Weights of a small transformer language model.
Size: width 320, 10 heads of 32.
Architecture: LayerNorm before each block, learned positions, tied embeddings.
Training: a variant of Adam for these matrices, 486M tokens.
Each number is 50 + 15 x the weight over its row's rms, rounded and kept within 0 to 99. Layers, rows and columns count from 0. The size before them is the row's rms in percent of the matrix's.

# layer 2 MLP up, 1280x320, rms 0.031, rows 704-758, columns 192-255
083:53 64 65 62 69 40 38 50 60 40 39 58 73 38 35 45 56 65 45 55 26 67 40 22 45 55 39 42 27 28 19 58 67 54 43 62 38 55 40 63 42 44 52 54 17 36 21 37 50 38 30 24 54 61 69 69 36 41 41 46 67 36 36 59
156:69 49 37 41 55 41 43 65 27 42 65 91 55 39 46 34 55 40 30 44 24 43 59 69 40 61 73 54 33 24 16 59 59 35 45 42 33 40 38 32 50 29 57 53 39 53 50 62 37 38 61 45 48 54 61 19 63 62 63 53 67 78 26 49
067:29 43 84 60 42 51 30 44 52 44 18 47 43 39 48 33 48 49 50 55 32 53 58 38 27 67 35 35 62 68 47 17 52 22 24 50 43 18 43 81 46 53 37 29 44 40 35 51 65 41 48 43 51 59 44 46 55 47 64 37 65 45 31 60
076:49 26 45 50 63 53 52 50 82 32 47 51 56 63 38 41 39 42 39 45 58 47 51 56 68 61 58 64 46 56 68 56 35 74 43 11 60 40 72 48 23 66 28 67 36 56 62 44 34 23 42 44 40 30 40 50 65 65 32 38 25 53 56 37
070:35 32 59 45 45 63 68 56 34 45 45 48 46 44 57 31 51 63 52 48 40 33 59 62 55 45 60 41 45 66 53 53 19 17 59 59 50 62 60 50 75 35 29 56 58 45 52 43 27 39 52 53 40 60 29 28 28 29 34 78 66 52 57 46
098:31 70 49 60 56 41 55 53 49 45 44 62 37 53 49 47 60 51 62 74 52 57 70 72 29 43 39 56 43 54 44 47 41 80 41 47 49 46 46 45 62 58 43 05 73 45 35 83 50 32 39 44 74 41 78 46 38 55 60 65 38 42 73 53
081:42 48 42 68 67 56 67 62 68 34 65 62 54 31 47 40 53 37 54 42 70 34 91 33 42 41 67 48 29 62 53 67 56 48 33 55 63 63 61 58 41 63 44 40 44 43 60 21 23 54 54 31 48 45 50 74 51 57 18 39 59 50 26 78
073:55 58 41 44 55 47 42 60 40 60 45 41 35 40 58 57 64 79 76 24 72 24 01 51 47 67 51 48 74 30 40 32 45 67 63 35 53 37 69 44 54 46 58 57 22 50 52 59 36 52 70 48 58 36 50 61 50 46 32 61 66 41 33 20
128:59 54 44 71 75 46 49 39 22 36 62 74 68 46 46 34 46 58 57 48 33 51 71 36 65 63 45 61 49 03 30 46 73 38 72 25 34 39 30 56 76 18 50 62 46 51 41 37 50 38 45 55 41 49 63 23 50 59 62 42 67 79 29 46
189:58 36 55 73 33 30 50 54 22 31 69 64 23 30 55 42 42 47 43 43 35 54 73 56 30 54 59 73 31 31 30 48 49 43 64 50 36 55 41 49 74 45 35 39 30 26 57 50 40 46 67 39 49 45 42 36 35 38 59 42 62 67 40 42
081:29 61 52 33 65 45 61 19 51 50 67 60 55 56 54 48 57 51 26 48 34 18 52 34 63 58 45 67 60 45 51 55 64 45 44 49 42 49 17 39 28 63 45 64 29 40 52 72 66 15 65 42 41 41 46 49 26 59 74 44 60 51 28 45
092:71 59 23 85 56 49 49 66 52 51 54 41 66 43 40 49 59 34 44 35 62 24 51 31 64 62 56 54 77 41 39 58 64 37 33 38 71 59 58 54 33 66 43 51 13 54 70 12 40 78 59 39 63 61 51 91 56 45 23 58 46 49 26 46
082:47 41 50 67 34 50 41 48 62 39 66 67 59 53 55 54 67 40 57 61 17 43 42 58 29 41 47 67 39 32 40 68 49 45 81 84 47 41 41 59 65 11 31 68 07 26 52 61 29 62 57 56 39 46 58 43 59 31 60 63 59 58 44 55
121:48 55 45 82 51 56 50 38 32 59 59 44 50 34 65 41 47 51 61 24 34 37 28 51 55 56 57 59 48 36 39 36 50 53 83 10 51 53 68 56 87 28 50 65 52 36 38 55 45 39 47 59 50 41 80 39 75 24 59 41 66 75 47 18
073:61 62 59 47 65 45 60 37 65 47 35 83 39 59 55 48 44 50 47 52 35 75 53 08 63 46 46 53 67 42 68 51 48 61 36 78 41 51 75 37 78 34 57 65 50 34 24 66 40 55 51 55 58 39 56 48 52 59 50 29 59 44 43 54
201:73 68 44 48 53 49 41 38 46 48 61 44 67 46 46 51 31 46 44 62 67 51 64 37 45 34 44 72 13 44 41 33 60 63 40 44 45 36 22 72 58 42 43 64 78 55 49 18 57 47 48 54 39 53 71 19 44 58 68 29 47 49 32 40
077:71 33 69 55 69 40 25 71 19 66 45 88 63 55 61 71 41 33 42 55 56 46 31 65 36 55 37 51 35 55 67 47 63 42 46 86 30 32 66 59 43 17 58 50 34 26 34 27 64 57 52 66 59 41 48 41 73 47 48 31 59 49 58 56
076:40 25 35 38 34 48 55 42 55 64 54 59 42 32 42 56 57 66 33 29 62 45 51 34 57 32 72 49 44 59 24 32 35 57 83 72 24 32 29 38 38 39 57 83 58 22 49 47 20 40 46 34 48 37 71 42 44 52 38 50 54 61 40 42
107:73 54 25 42 46 43 74 57 77 30 48 68 52 27 45 37 46 52 62 48 26 57 81 23 49 84 46 48 42 45 61 55 44 23 48 61 54 73 46 61 62 58 62 89 60 31 45 44 44 62 55 56 77 69 94 21 64 34 34 43 57 37 47 30
073:69 34 33 31 59 50 38 66 42 47 47 46 32 50 78 46 56 72 61 50 49 99 41 45 55 30 39 64 54 18 47 54 40 34 67 31 47 67 56 46 22 46 60 61 16 52 54 68 37 79 48 52 57 40 82 76 28 53 40 31 33 39 59 26
099:40 41 50 25 58 28 57 57 33 55 65 47 56 57 67 58 68 48 49 63 21 62 16 36 28 51 44 53 51 34 33 57 42 39 46 57 58 52 26 60 47 33 46 45 51 73 41 48 80 47 79 55 45 58 62 22 34 32 76 68 20 46 54 50
071:20 64 55 63 21 54 53 31 60 52 66 43 67 35 38 53 52 45 39 45 67 38 80 37 80 35 52 46 58 38 56 67 51 67 21 51 51 64 42 32 75 53 69 39 76 52 46 42 61 42 60 64 60 32 36 50 90 61 32 20 58 58 31 73
072:34 42 59 15 59 60 53 74 16 54 40 55 30 37 50 42 42 40 34 81 75 44 18 50 46 60 41 21 46 50 44 70 49 76 55 61 49 43 62 44 67 60 50 39 54 43 36 00 45 49 58 54 35 62 44 59 68 54 25 24 52 49 53 61
070:38 44 70 48 46 53 43 59 42 47 39 38 56 47 37 40 68 25 29 52 60 43 79 87 31 48 46 57 60 33 41 73 58 45 94 20 48 19 47 69 40 33 28 31 39 55 56 69 51 37 34 39 57 63 48 55 65 38 52 37 57 43 52 30
070:77 38 35 67 74 50 49 49 63 61 47 60 62 47 87 52 59 34 62 51 67 61 19 40 46 56 39 71 57 37 54 89 65 32 47 43 46 55 38 37 45 36 33 50 55 49 61 44 50 48 64 30 54 49 50 63 77 49 31 71 62 47 23 39
096:49 52 49 70 36 49 66 50 22 38 30 43 69 45 63 54 61 44 38 48 51 66 45 58 52 60 52 35 65 28 33 41 47 34 37 73 32 47 43 46 84 64 50 19 44 41 32 31 47 52 43 67 42 47 56 55 55 28 84 52 43 46 37 61
114:53 57 63 19 55 27 57 43 74 45 64 51 69 52 69 50 74 43 61 36 36 52 23 40 31 51 39 36 63 32 33 61 40 21 47 68 56 46 44 57 47 37 32 12 66 52 30 29 76 60 64 62 59 50 77 44 45 42 79 53 03 58 42 40
199:37 46 33 57 17 59 43 40 78 15 75 74 46 33 63 37 99 48 43 67 45 48 55 55 55 62 43 59 37 47 66 52 33 35 53 42 56 52 65 32 70 26 48 50 52 41 37 49 35 67 62 45 44 70 41 66 63 31 68 31 35 59 50 42
063:51 32 66 66 20 41 46 23 43 60 60 57 55 49 57 79 71 41 41 66 32 55 43 58 52 41 44 62 72 44 43 65 60 56 45 82 52 79 55 45 43 24 38 68 18 26 47 14 66 37 42 40 33 56 22 50 63 46 65 41 59 52 46 23
170:49 49 48 54 41 31 49 32 47 07 36 51 47 28 50 05 69 68 55 50 54 59 65 45 43 39 41 58 75 40 37 65 44 68 40 45 62 48 82 67 51 40 44 38 57 11 51 45 50 56 38 63 54 37 58 37 49 54 63 52 30 58 45 49
072:27 49 71 37 22 57 65 62 65 34 53 54 40 52 60 60 35 56 49 43 69 44 44 64 61 71 58 38 34 80 56 23 42 29 39 59 44 55 70 21 36 49 63 51 36 39 53 72 37 52 48 54 65 48 56 62 02 49 58 45 62 44 46 41
091:46 59 39 40 47 50 39 50 59 52 50 62 31 51 63 62 30 55 33 51 50 51 00 49 52 38 46 30 50 68 59 64 60 65 42 80 26 68 64 63 56 61 65 28 47 56 45 25 44 56 50 63 36 55 59 66 18 54 54 54 36 47 45 60
071:55 59 50 28 45 51 38 31 01 38 37 46 28 44 91 26 50 50 37 47 60 53 63 54 23 48 39 35 47 33 38 37 58 38 49 49 52 69 69 93 46 71 40 26 48 42 44 35 24 46 33 56 50 36 60 52 50 57 92 59 13 39 47 40
142:43 63 48 20 45 13 32 46 39 41 48 29 34 23 34 27 73 60 51 59 55 58 49 55 36 50 40 30 45 30 20 32 48 69 53 34 57 38 36 55 77 53 33 29 47 30 35 26 57 53 66 61 62 60 76 57 33 52 59 46 36 88 58 06
156:79 40 35 51 71 47 53 63 51 22 56 54 35 39 30 00 77 36 31 48 56 69 54 36 50 70 49 46 42 02 12 55 42 44 62 41 51 59 65 50 49 64 55 70 38 46 55 62 33 43 32 46 35 51 64 29 53 38 30 53 64 68 44 08
077:50 61 60 33 34 55 59 32 56 42 54 71 42 41 62 43 41 52 43 57 30 49 47 43 50 69 62 71 46 62 46 42 54 40 57 74 42 64 50 35 56 01 71 47 32 21 68 74 31 39 35 56 44 46 67 56 55 59 64 47 68 68 25 47
077:55 66 65 36 32 39 37 35 58 48 64 77 65 48 44 49 58 66 41 67 36 65 47 84 61 43 23 61 36 35 33 54 66 59 24 49 33 78 46 36 55 54 37 66 11 49 44 59 52 44 35 55 52 46 51 48 27 58 31 64 32 47 38 43
101:35 38 34 52 49 51 61 34 73 56 63 54 45 34 29 80 56 60 42 49 50 32 40 43 52 47 13 29 37 46 53 63 76 47 29 65 25 70 51 54 83 63 52 45 70 52 44 90 51 37 44 47 36 43 62 48 70 65 24 55 41 49 00 43
071:90 55 74 11 43 47 46 59 29 55 53 48 52 55 39 60 49 59 63 65 40 68 58 49 13 58 47 36 24 43 43 24 33 53 13 55 33 28 75 65 72 52 57 55 36 49 45 64 37 60 69 58 59 64 57 36 35 57 63 48 45 49 42 40
102:38 69 59 67 48 70 44 57 24 33 43 54 42 42 57 41 52 72 62 37 64 42 46 42 45 57 64 48 48 44 30 55 55 56 74 32 48 29 73 74 80 20 55 68 51 59 34 40 40 55 54 55 35 43 58 41 69 47 74 35 75 74 39 38
136:77 59 48 69 58 37 50 38 51 56 27 61 64 28 60 46 49 71 50 49 56 61 57 23 52 52 73 35 39 24 41 39 60 62 43 61 32 32 41 49 68 33 73 53 37 46 52 45 50 32 55 42 62 43 70 55 31 58 92 34 29 73 17 44
078:65 46 53 19 43 48 62 36 14 48 66 37 32 44 63 35 49 72 48 31 27 54 36 48 42 29 30 48 49 35 55 36 46 42 86 37 40 48 38 54 31 50 50 43 37 53 34 51 36 47 31 27 38 27 58 49 60 64 44 64 59 44 50 42
089:48 38 62 64 57 33 54 52 61 34 36 89 81 44 40 55 60 62 29 45 22 48 25 63 71 50 74 11 46 51 43 62 38 65 47 74 49 62 60 57 63 48 43 38 55 48 33 44 36 55 64 54 56 37 49 30 37 51 29 71 52 43 40 64
078:34 60 72 44 78 50 53 45 41 73 30 56 46 47 39 44 49 32 43 28 43 48 30 37 91 68 43 92 56 41 62 73 44 53 55 36 51 58 40 48 22 64 34 83 25 48 49 53 75 44 47 48 28 54 62 69 40 84 37 60 86 55 34 35
080:55 64 47 56 29 45 35 56 51 22 44 46 39 51 80 32 57 37 62 59 41 56 52 43 49 57 52 64 74 99 41 42 32 49 49 17 48 31 58 53 27 72 43 36 27 51 38 33 44 34 71 49 57 71 49 58 44 44 61 54 76 49 52 50
129:39 28 63 76 49 67 46 26 33 09 68 38 17 31 42 17 57 47 41 58 59 65 55 59 61 29 57 50 44 27 53 61 58 42 48 39 36 33 32 53 79 50 38 28 49 32 32 55 29 53 41 55 58 69 82 29 77 44 46 46 75 65 42 43
068:71 72 34 48 45 37 69 37 99 46 55 54 32 39 50 61 57 63 62 30 50 38 62 75 66 29 33 46 26 52 45 44 73 81 48 38 41 58 44 21 61 33 57 72 48 45 51 84 50 52 47 23 19 40 55 35 60 59 30 52 73 46 31 49
080:44 56 43 58 49 48 61 67 29 50 44 38 48 59 47 53 50 68 63 20 58 51 11 32 55 66 83 37 74 47 59 29 32 48 73 40 56 60 36 35 55 42 40 30 50 58 31 45 56 46 36 48 80 58 26 36 62 65 66 37 51 57 72 51
088:32 44 50 67 45 45 52 48 78 35 51 42 32 46 59 44 42 53 42 61 57 71 81 44 35 42 59 76 26 75 47 63 28 31 49 35 60 35 63 54 24 55 42 53 58 40 70 76 55 22 61 31 49 51 77 62 26 33 93 44 31 45 47 67
134:71 42 60 78 54 48 47 61 24 36 45 74 62 40 67 32 56 37 60 32 35 73 67 35 55 59 52 35 39 36 20 46 67 39 50 44 40 65 50 29 48 45 71 61 21 32 40 50 62 41 59 25 43 53 52 40 46 56 64 55 71 67 37 53
088:41 40 75 92 66 41 52 48 38 48 34 60 78 35 62 32 60 52 40 69 25 48 39 42 44 71 68 32 58 27 31 50 39 58 36 47 53 50 64 31 61 34 62 50 53 26 32 20 53 33 66 67 58 50 30 54 65 33 10 51 48 38 49 33
083:61 53 36 50 75 34 65 48 94 57 71 57 61 47 49 65 48 56 54 25 43 58 40 54 35 47 51 47 45 15 51 62 69 59 31 56 38 71 47 55 72 35 72 93 46 42 38 73 63 56 44 56 62 32 57 57 40 51 33 57 62 48 32 39
073:57 17 54 58 76 33 29 43 86 58 34 44 49 51 43 54 38 37 43 24 36 25 29 35 46 67 49 64 50 43 49 29 31 47 91 61 53 55 25 41 45 34 53 75 55 44 60 61 27 27 52 72 64 33 51 60 28 26 25 48 60 43 36 45
125:40 53 57 31 69 58 64 48 17 38 60 17 38 52 39 46 41 48 61 54 51 54 69 50 64 73 38 31 57 59 41 52 43 64 23 63 32 68 39 58 58 46 68 50 52 69 52 69 39 42 51 45 39 41 85 45 47 62 50 73 67 49 51 36
115:59 28 55 61 59 58 56 44 42 47 66 89 44 46 51 40 44 59 55 53 36 34 48 41 72 50 72 70 54 33 23 72 49 31 58 38 50 39 54 50 77 38 51 35 36 42 36 60 57 63 52 68 50 62 60 45 41 52 71 52 51 73 28 22
# layer 2 MLP down (transposed), 1280x320, rms 0.0152, rows 704-757, columns 192-255
082:52 37 61 33 26 47 49 26 43 69 35 43 31 63 62 65 44 39 45 41 65 47 60 41 50 55 33 58 68 58 28 53 46 59 34 42 58 54 63 40 68 65 54 57 77 53 99 23 37 56 52 60 57 52 39 35 57 50 51 56 39 77 25 36
145:49 46 38 37 57 55 60 53 55 55 41 61 52 57 47 47 44 50 46 54 37 40 54 52 51 57 70 51 52 52 29 57 46 47 42 47 38 47 45 39 56 41 49 62 47 60 33 52 49 51 55 49 52 45 57 43 49 58 51 49 59 99 47 50
031:23 70 37 37 29 35 49 43 55 37 43 69 46 57 36 58 21 50 50 31 50 38 33 32 44 57 25 45 70 48 32 70 40 58 53 44 53 66 46 54 33 56 52 53 72 67 98 26 29 59 67 44 70 70 75 43 68 43 69 40 42 70 65 28
040:46 43 52 60 27 55 63 58 41 58 34 48 77 35 24 63 74 48 42 31 47 40 50 86 57 28 69 61 41 48 67 45 33 40 60 69 42 63 28 68 66 17 50 39 60 27 41 64 72 63 71 46 51 40 37 69 28 56 66 67 74 33 61 39
034:56 53 58 51 58 47 69 40 45 45 65 59 57 74 43 70 10 74 44 46 50 63 45 48 49 43 58 58 75 34 22 65 68 57 61 44 58 59 39 44 43 66 50 45 10 51 30 42 57 57 55 42 69 37 56 72 44 36 57 40 33 65 39 61
092:50 73 46 31 37 56 50 42 62 54 32 30 47 45 38 44 18 61 37 76 76 65 40 32 48 52 43 51 54 49 88 45 41 34 71 47 44 42 62 46 47 54 53 64 36 68 86 21 42 45 46 58 42 56 34 36 56 69 35 46 47 51 49 55
071:51 47 66 42 36 49 44 66 27 64 58 26 42 66 44 50 60 56 55 39 44 30 22 56 59 57 40 61 52 53 49 59 20 33 71 54 29 50 38 68 48 26 56 66 60 88 00 51 67 48 44 53 76 43 34 40 52 58 71 59 68 83 79 05
031:45 33 58 41 54 41 34 50 51 67 61 60 40 45 63 69 66 67 39 48 44 47 56 42 67 43 38 60 28 90 45 34 56 37 36 70 36 25 39 76 69 36 56 29 90 52 54 27 33 61 51 50 46 58 25 27 38 49 59 68 36 86 34 60
157:56 53 41 53 49 46 60 48 55 51 55 53 61 50 57 42 75 50 55 52 35 46 53 51 50 59 56 49 41 43 31 46 49 46 46 52 35 50 50 46 65 41 53 56 45 42 17 51 55 54 58 49 45 48 53 44 51 45 53 58 50 99 51 52
142:46 41 60 47 39 22 54 40 50 32 52 34 39 16 48 49 43 44 57 62 40 33 56 75 39 48 92 69 53 58 45 46 62 29 60 57 51 55 69 53 47 43 62 58 39 49 00 46 47 57 60 36 41 32 46 56 39 66 43 46 39 99 44 57
054:43 38 54 69 41 53 52 47 62 44 30 34 50 44 29 48 44 57 37 70 44 45 35 59 56 47 42 27 42 57 56 33 53 55 52 59 47 53 61 18 52 28 46 33 89 74 62 39 57 43 55 69 46 74 42 36 64 62 37 31 51 62 55 64
090:53 37 67 29 41 52 38 52 47 63 73 57 48 52 64 38 48 39 45 54 57 30 28 38 49 65 48 40 11 49 51 49 36 37 62 56 22 44 60 65 61 20 57 46 77 56 00 57 57 32 54 63 49 35 60 22 74 19 55 56 63 69 59 49
114:42 55 53 45 51 55 67 38 57 50 56 29 43 62 43 57 54 57 45 42 58 57 47 47 59 49 59 47 63 60 43 55 50 63 49 28 74 64 36 49 44 80 46 52 79 82 86 40 45 50 53 52 45 60 36 66 56 41 46 50 45 99 43 41
149:54 51 42 46 49 53 61 45 55 57 51 47 54 53 53 60 63 55 53 44 47 53 47 56 52 50 60 51 45 54 31 45 49 59 45 50 46 49 53 50 49 51 51 54 48 53 61 55 47 50 60 50 54 48 47 54 54 53 54 56 46 99 58 56
067:52 48 42 54 48 74 67 37 52 54 64 28 34 41 36 62 34 71 53 57 60 49 53 30 66 46 48 42 60 41 38 65 51 70 57 27 66 53 38 46 41 85 54 47 55 53 78 47 60 51 26 47 46 35 30 55 56 61 50 33 65 97 60 37
182:22 93 43 54 45 57 38 66 39 80 46 53 43 66 56 77 38 42 60 60 63 52 54 62 33 26 59 53 34 62 55 40 65 43 41 65 42 23 42 49 53 47 53 49 44 66 50 46 33 51 30 65 56 49 41 73 65 57 47 48 47 99 50 43
117:63 51 31 49 60 57 65 39 67 46 52 31 45 54 32 50 50 60 59 26 64 49 58 48 65 39 50 45 60 58 46 60 57 62 50 12 78 63 19 44 27 78 44 62 58 80 99 62 45 45 37 50 53 56 38 66 62 55 51 43 48 99 49 43
149:42 55 50 56 51 61 71 44 53 30 48 33 55 50 39 57 50 63 48 47 61 58 53 57 47 47 27 40 54 54 50 39 48 53 48 29 87 61 29 54 39 59 51 42 51 99 27 51 52 40 59 48 46 66 61 38 50 49 60 54 39 89 36 49
133:44 50 39 49 52 55 69 49 60 72 45 59 48 73 46 77 45 57 46 48 45 47 30 52 50 35 59 55 44 71 40 47 44 54 38 48 44 50 46 52 32 61 46 55 51 71 65 57 54 49 39 47 56 51 36 64 54 61 51 57 40 99 73 62
033:43 63 41 50 71 52 65 45 48 82 30 56 49 52 80 72 60 57 21 58 59 53 48 73 52 72 57 33 45 99 61 37 75 24 31 80 46 52 41 41 57 64 48 56 81 50 42 45 05 52 47 64 39 49 55 06 63 44 36 49 58 98 33 63
124:43 43 53 60 37 46 58 47 51 60 48 60 55 43 54 45 36 44 41 55 57 58 56 51 51 35 38 62 60 57 51 49 49 53 46 61 43 52 48 47 43 62 46 40 56 40 24 46 64 44 55 46 49 48 49 64 47 49 34 51 37 99 50 51
030:59 53 64 45 33 61 57 53 55 21 58 62 00 67 42 45 85 50 50 52 32 40 37 27 51 61 63 57 48 82 60 55 42 51 74 47 55 20 49 47 32 64 50 44 21 64 31 55 46 48 62 62 49 35 36 56 44 66 62 47 37 85 60 35
032:82 64 74 66 57 41 59 72 59 48 53 51 36 64 48 65 53 52 46 61 37 61 62 40 64 64 74 57 65 50 37 29 54 40 38 35 68 39 44 54 44 46 51 59 47 61 65 81 59 53 29 57 53 34 44 72 35 37 30 45 53 95 56 58
030:27 39 31 40 53 37 42 45 53 64 37 84 55 57 84 58 10 44 34 47 53 63 31 55 43 44 56 54 34 79 64 23 33 24 30 72 32 58 58 43 62 85 76 54 78 48 37 45 29 79 90 49 50 61 51 45 60 44 53 62 11 57 34 44
028:53 42 36 43 67 59 44 52 83 45 67 32 36 79 46 55 80 59 49 66 43 43 41 32 56 59 48 46 57 72 63 43 50 21 47 40 66 43 39 52 48 74 64 66 52 63 34 24 40 68 54 44 59 54 19 48 65 31 67 47 34 75 35 53
103:51 51 51 34 47 59 45 45 57 62 66 39 47 59 47 59 14 40 50 37 65 42 52 30 59 70 49 42 62 64 52 61 63 58 49 22 74 45 61 43 48 29 44 61 57 56 86 55 54 65 57 52 38 43 46 41 55 38 40 43 53 74 52 37
134:50 46 52 44 53 37 60 43 50 55 40 60 53 49 44 61 46 47 46 53 49 55 60 51 47 57 53 53 51 55 39 48 48 52 47 46 45 49 45 53 50 54 49 51 56 50 45 47 59 44 49 51 54 37 44 56 45 54 34 57 50 99 53 52
160:30 50 42 38 63 46 56 49 30 77 59 57 56 57 52 72 29 54 47 52 52 45 41 58 27 45 55 57 49 37 88 47 50 57 55 58 52 56 44 50 57 31 36 53 60 85 45 48 58 32 62 58 62 40 21 43 43 45 58 41 47 99 87 29
094:49 61 39 31 56 54 59 51 69 40 55 22 51 75 32 45 67 58 45 32 57 55 47 50 64 38 55 41 41 51 45 51 37 62 60 45 67 55 32 65 25 78 43 61 79 80 72 66 31 58 45 60 49 57 46 42 44 53 62 47 48 99 65 51
122:39 35 60 54 41 70 56 45 31 49 62 54 64 60 53 74 42 39 54 54 64 55 31 50 59 53 52 52 55 60 45 45 38 43 50 52 48 50 70 62 59 48 71 54 48 57 68 48 39 62 49 55 34 37 36 81 42 53 40 65 50 99 25 56
033:45 41 39 47 57 53 64 45 41 76 42 62 63 56 37 14 32 52 42 45 38 59 37 86 43 70 30 51 71 47 16 57 78 44 33 52 58 46 19 64 51 35 50 53 44 49 64 16 50 64 42 41 73 61 46 72 58 19 49 46 46 92 47 38
057:64 53 43 42 82 49 49 53 45 54 33 41 32 40 52 36 58 61 61 52 49 58 89 42 49 55 30 46 53 47 41 53 52 50 36 05 87 40 41 65 68 15 45 55 53 13 64 65 44 55 48 57 66 36 32 51 55 50 43 42 66 92 50 47
031:45 65 47 40 41 39 67 26 68 54 55 57 60 45 65 92 14 36 22 56 35 55 67 44 59 62 63 47 52 43 54 17 43 37 63 57 37 66 48 38 48 52 39 67 85 69 70 60 48 52 67 67 33 41 91 43 48 46 17 53 65 64 63 61
119:46 55 47 41 55 67 58 51 42 45 47 60 37 59 44 64 42 38 58 49 39 57 46 52 42 45 55 63 59 45 38 49 55 36 49 43 63 34 61 39 49 56 53 56 39 56 56 46 38 43 45 39 40 56 49 75 55 57 29 66 40 99 36 67
144:31 44 78 50 78 64 24 33 47 76 43 53 63 60 38 79 57 61 55 27 75 54 65 42 29 61 70 54 66 51 15 51 29 65 50 42 64 45 64 43 47 35 62 50 38 31 62 40 40 35 60 58 38 53 73 57 54 53 46 59 33 99 52 58
162:46 47 52 46 37 54 68 48 46 32 50 32 55 42 38 48 52 66 58 39 73 53 60 54 44 43 38 46 47 57 46 36 54 54 51 20 86 64 36 46 46 72 49 46 69 90 35 53 55 44 59 55 48 66 68 44 44 42 69 48 41 74 42 54
059:50 37 57 58 43 53 52 25 42 65 35 55 47 76 74 51 30 65 46 55 54 61 54 50 56 48 44 35 72 46 43 64 61 58 42 37 69 64 69 49 46 29 52 37 69 30 60 37 41 49 56 51 62 44 27 38 74 49 57 41 58 99 30 49
116:56 65 53 33 64 56 36 61 58 38 36 47 41 73 50 11 52 62 53 50 34 61 70 47 58 38 63 38 59 69 50 51 34 48 44 31 71 33 52 54 26 29 47 53 33 43 63 34 48 49 66 63 52 40 18 48 45 55 73 57 51 69 65 49
035:51 48 46 65 50 64 64 40 41 71 62 44 32 47 37 45 34 79 54 35 53 36 46 37 78 97 46 43 63 40 42 63 61 51 59 47 68 65 09 43 55 47 41 57 69 37 50 55 57 66 45 64 38 31 58 67 31 63 45 46 63 83 32 79
152:53 50 52 50 51 49 57 48 55 48 50 51 53 61 50 56 61 47 52 49 49 53 54 47 49 48 61 47 48 51 37 46 47 52 50 51 48 52 59 47 52 51 54 52 45 55 60 56 52 54 57 50 48 42 49 53 55 53 49 49 51 99 55 56
146:44 56 53 50 62 53 57 55 55 56 47 49 59 47 36 44 57 57 42 44 50 54 57 36 47 43 65 40 39 47 43 36 55 60 37 52 50 29 41 44 48 46 61 52 45 53 42 57 42 48 56 53 54 53 50 47 46 63 44 51 57 99 43 44
041:61 72 42 55 73 41 68 42 70 39 32 62 59 36 42 88 25 38 34 57 47 56 64 41 46 35 42 27 42 47 40 50 82 54 18 66 50 68 52 27 61 72 38 55 63 42 94 58 33 54 68 38 55 66 69 33 52 65 42 36 41 53 40 58
103:56 48 57 18 38 66 56 45 67 69 71 16 36 51 39 52 55 30 75 31 86 50 77 31 45 37 28 77 56 27 27 63 48 52 63 24 32 44 50 60 50 46 45 46 48 58 64 56 39 39 40 47 48 56 64 81 53 49 51 40 51 63 36 33
035:71 43 78 68 65 78 34 65 82 36 40 64 46 32 36 58 61 48 35 46 32 44 49 47 60 27 59 29 33 80 63 41 45 63 18 41 44 28 61 50 68 47 56 48 81 49 69 69 33 32 76 44 69 48 43 31 48 22 56 35 48 57 44 56
046:50 55 52 55 52 54 47 55 37 55 39 55 77 37 52 54 15 31 59 49 70 39 33 63 42 61 27 55 57 08 22 68 57 51 53 68 46 75 55 40 50 26 57 42 67 41 84 47 60 63 64 40 78 62 64 33 39 50 49 50 37 58 65 44
112:44 52 60 65 61 63 22 50 44 68 55 48 67 49 49 67 63 43 56 47 66 47 44 44 47 43 42 47 61 63 37 57 26 56 50 61 61 36 66 65 33 49 63 52 48 42 61 37 32 63 66 49 46 61 55 70 61 61 47 69 15 99 49 55
043:35 54 51 54 53 41 45 67 00 52 53 54 33 51 60 32 56 62 41 50 54 34 51 27 65 43 56 50 73 69 37 58 52 51 31 67 42 35 48 71 55 68 64 55 54 56 31 00 61 50 52 43 60 69 27 51 53 68 64 73 42 99 59 30
054:56 56 46 58 51 61 61 51 55 19 48 59 60 37 56 53 31 34 39 58 56 36 68 69 44 39 57 39 53 47 23 55 73 60 53 71 34 56 44 35 45 59 49 48 33 35 99 52 42 48 50 39 38 56 75 61 36 54 50 63 26 37 26 55
055:28 44 38 38 68 47 57 42 32 70 51 65 75 62 40 48 67 54 33 60 48 29 31 70 39 69 21 72 49 54 51 34 37 47 62 56 28 50 46 66 62 49 69 60 47 66 08 26 42 58 51 47 60 64 33 30 52 40 39 48 56 21 71 34
143:58 58 46 54 51 50 56 52 55 53 57 55 60 55 51 50 67 47 47 47 48 49 53 51 50 57 59 51 44 43 40 52 48 51 49 59 34 44 56 43 60 43 47 56 47 42 26 51 52 50 56 49 48 48 46 46 48 51 48 53 55 99 47 57
087:54 51 51 33 18 56 35 40 42 62 68 38 31 55 40 98 55 39 41 31 65 58 52 33 59 63 37 70 50 56 61 62 40 35 56 54 56 37 53 61 37 72 41 57 42 99 90 51 27 60 30 45 46 63 71 56 43 54 65 58 35 58 56 58
046:43 20 63 61 48 62 41 43 35 70 40 64 33 55 47 19 49 51 60 54 55 37 67 48 59 41 26 29 55 84 54 69 67 72 31 41 59 45 42 40 47 59 48 29 60 60 88 32 48 47 29 39 36 64 32 49 54 50 54 47 54 87 37 47
037:40 34 38 51 76 46 37 35 40 62 58 41 34 59 53 52 53 35 26 47 43 57 60 37 32 43 06 56 54 55 70 61 53 58 46 59 24 44 61 54 50 42 50 27 52 50 24 27 38 75 22 33 79 72 44 29 73 40 69 43 56 47 39 34
160:41 67 38 33 62 42 35 61 42 59 44 67 33 36 41 72 40 25 53 42 65 67 38 37 44 52 81 59 56 44 66 64 29 46 63 42 62 17 75 37 55 57 46 64 31 61 57 41 43 44 48 55 76 40 20 41 65 58 58 51 40 99 78 62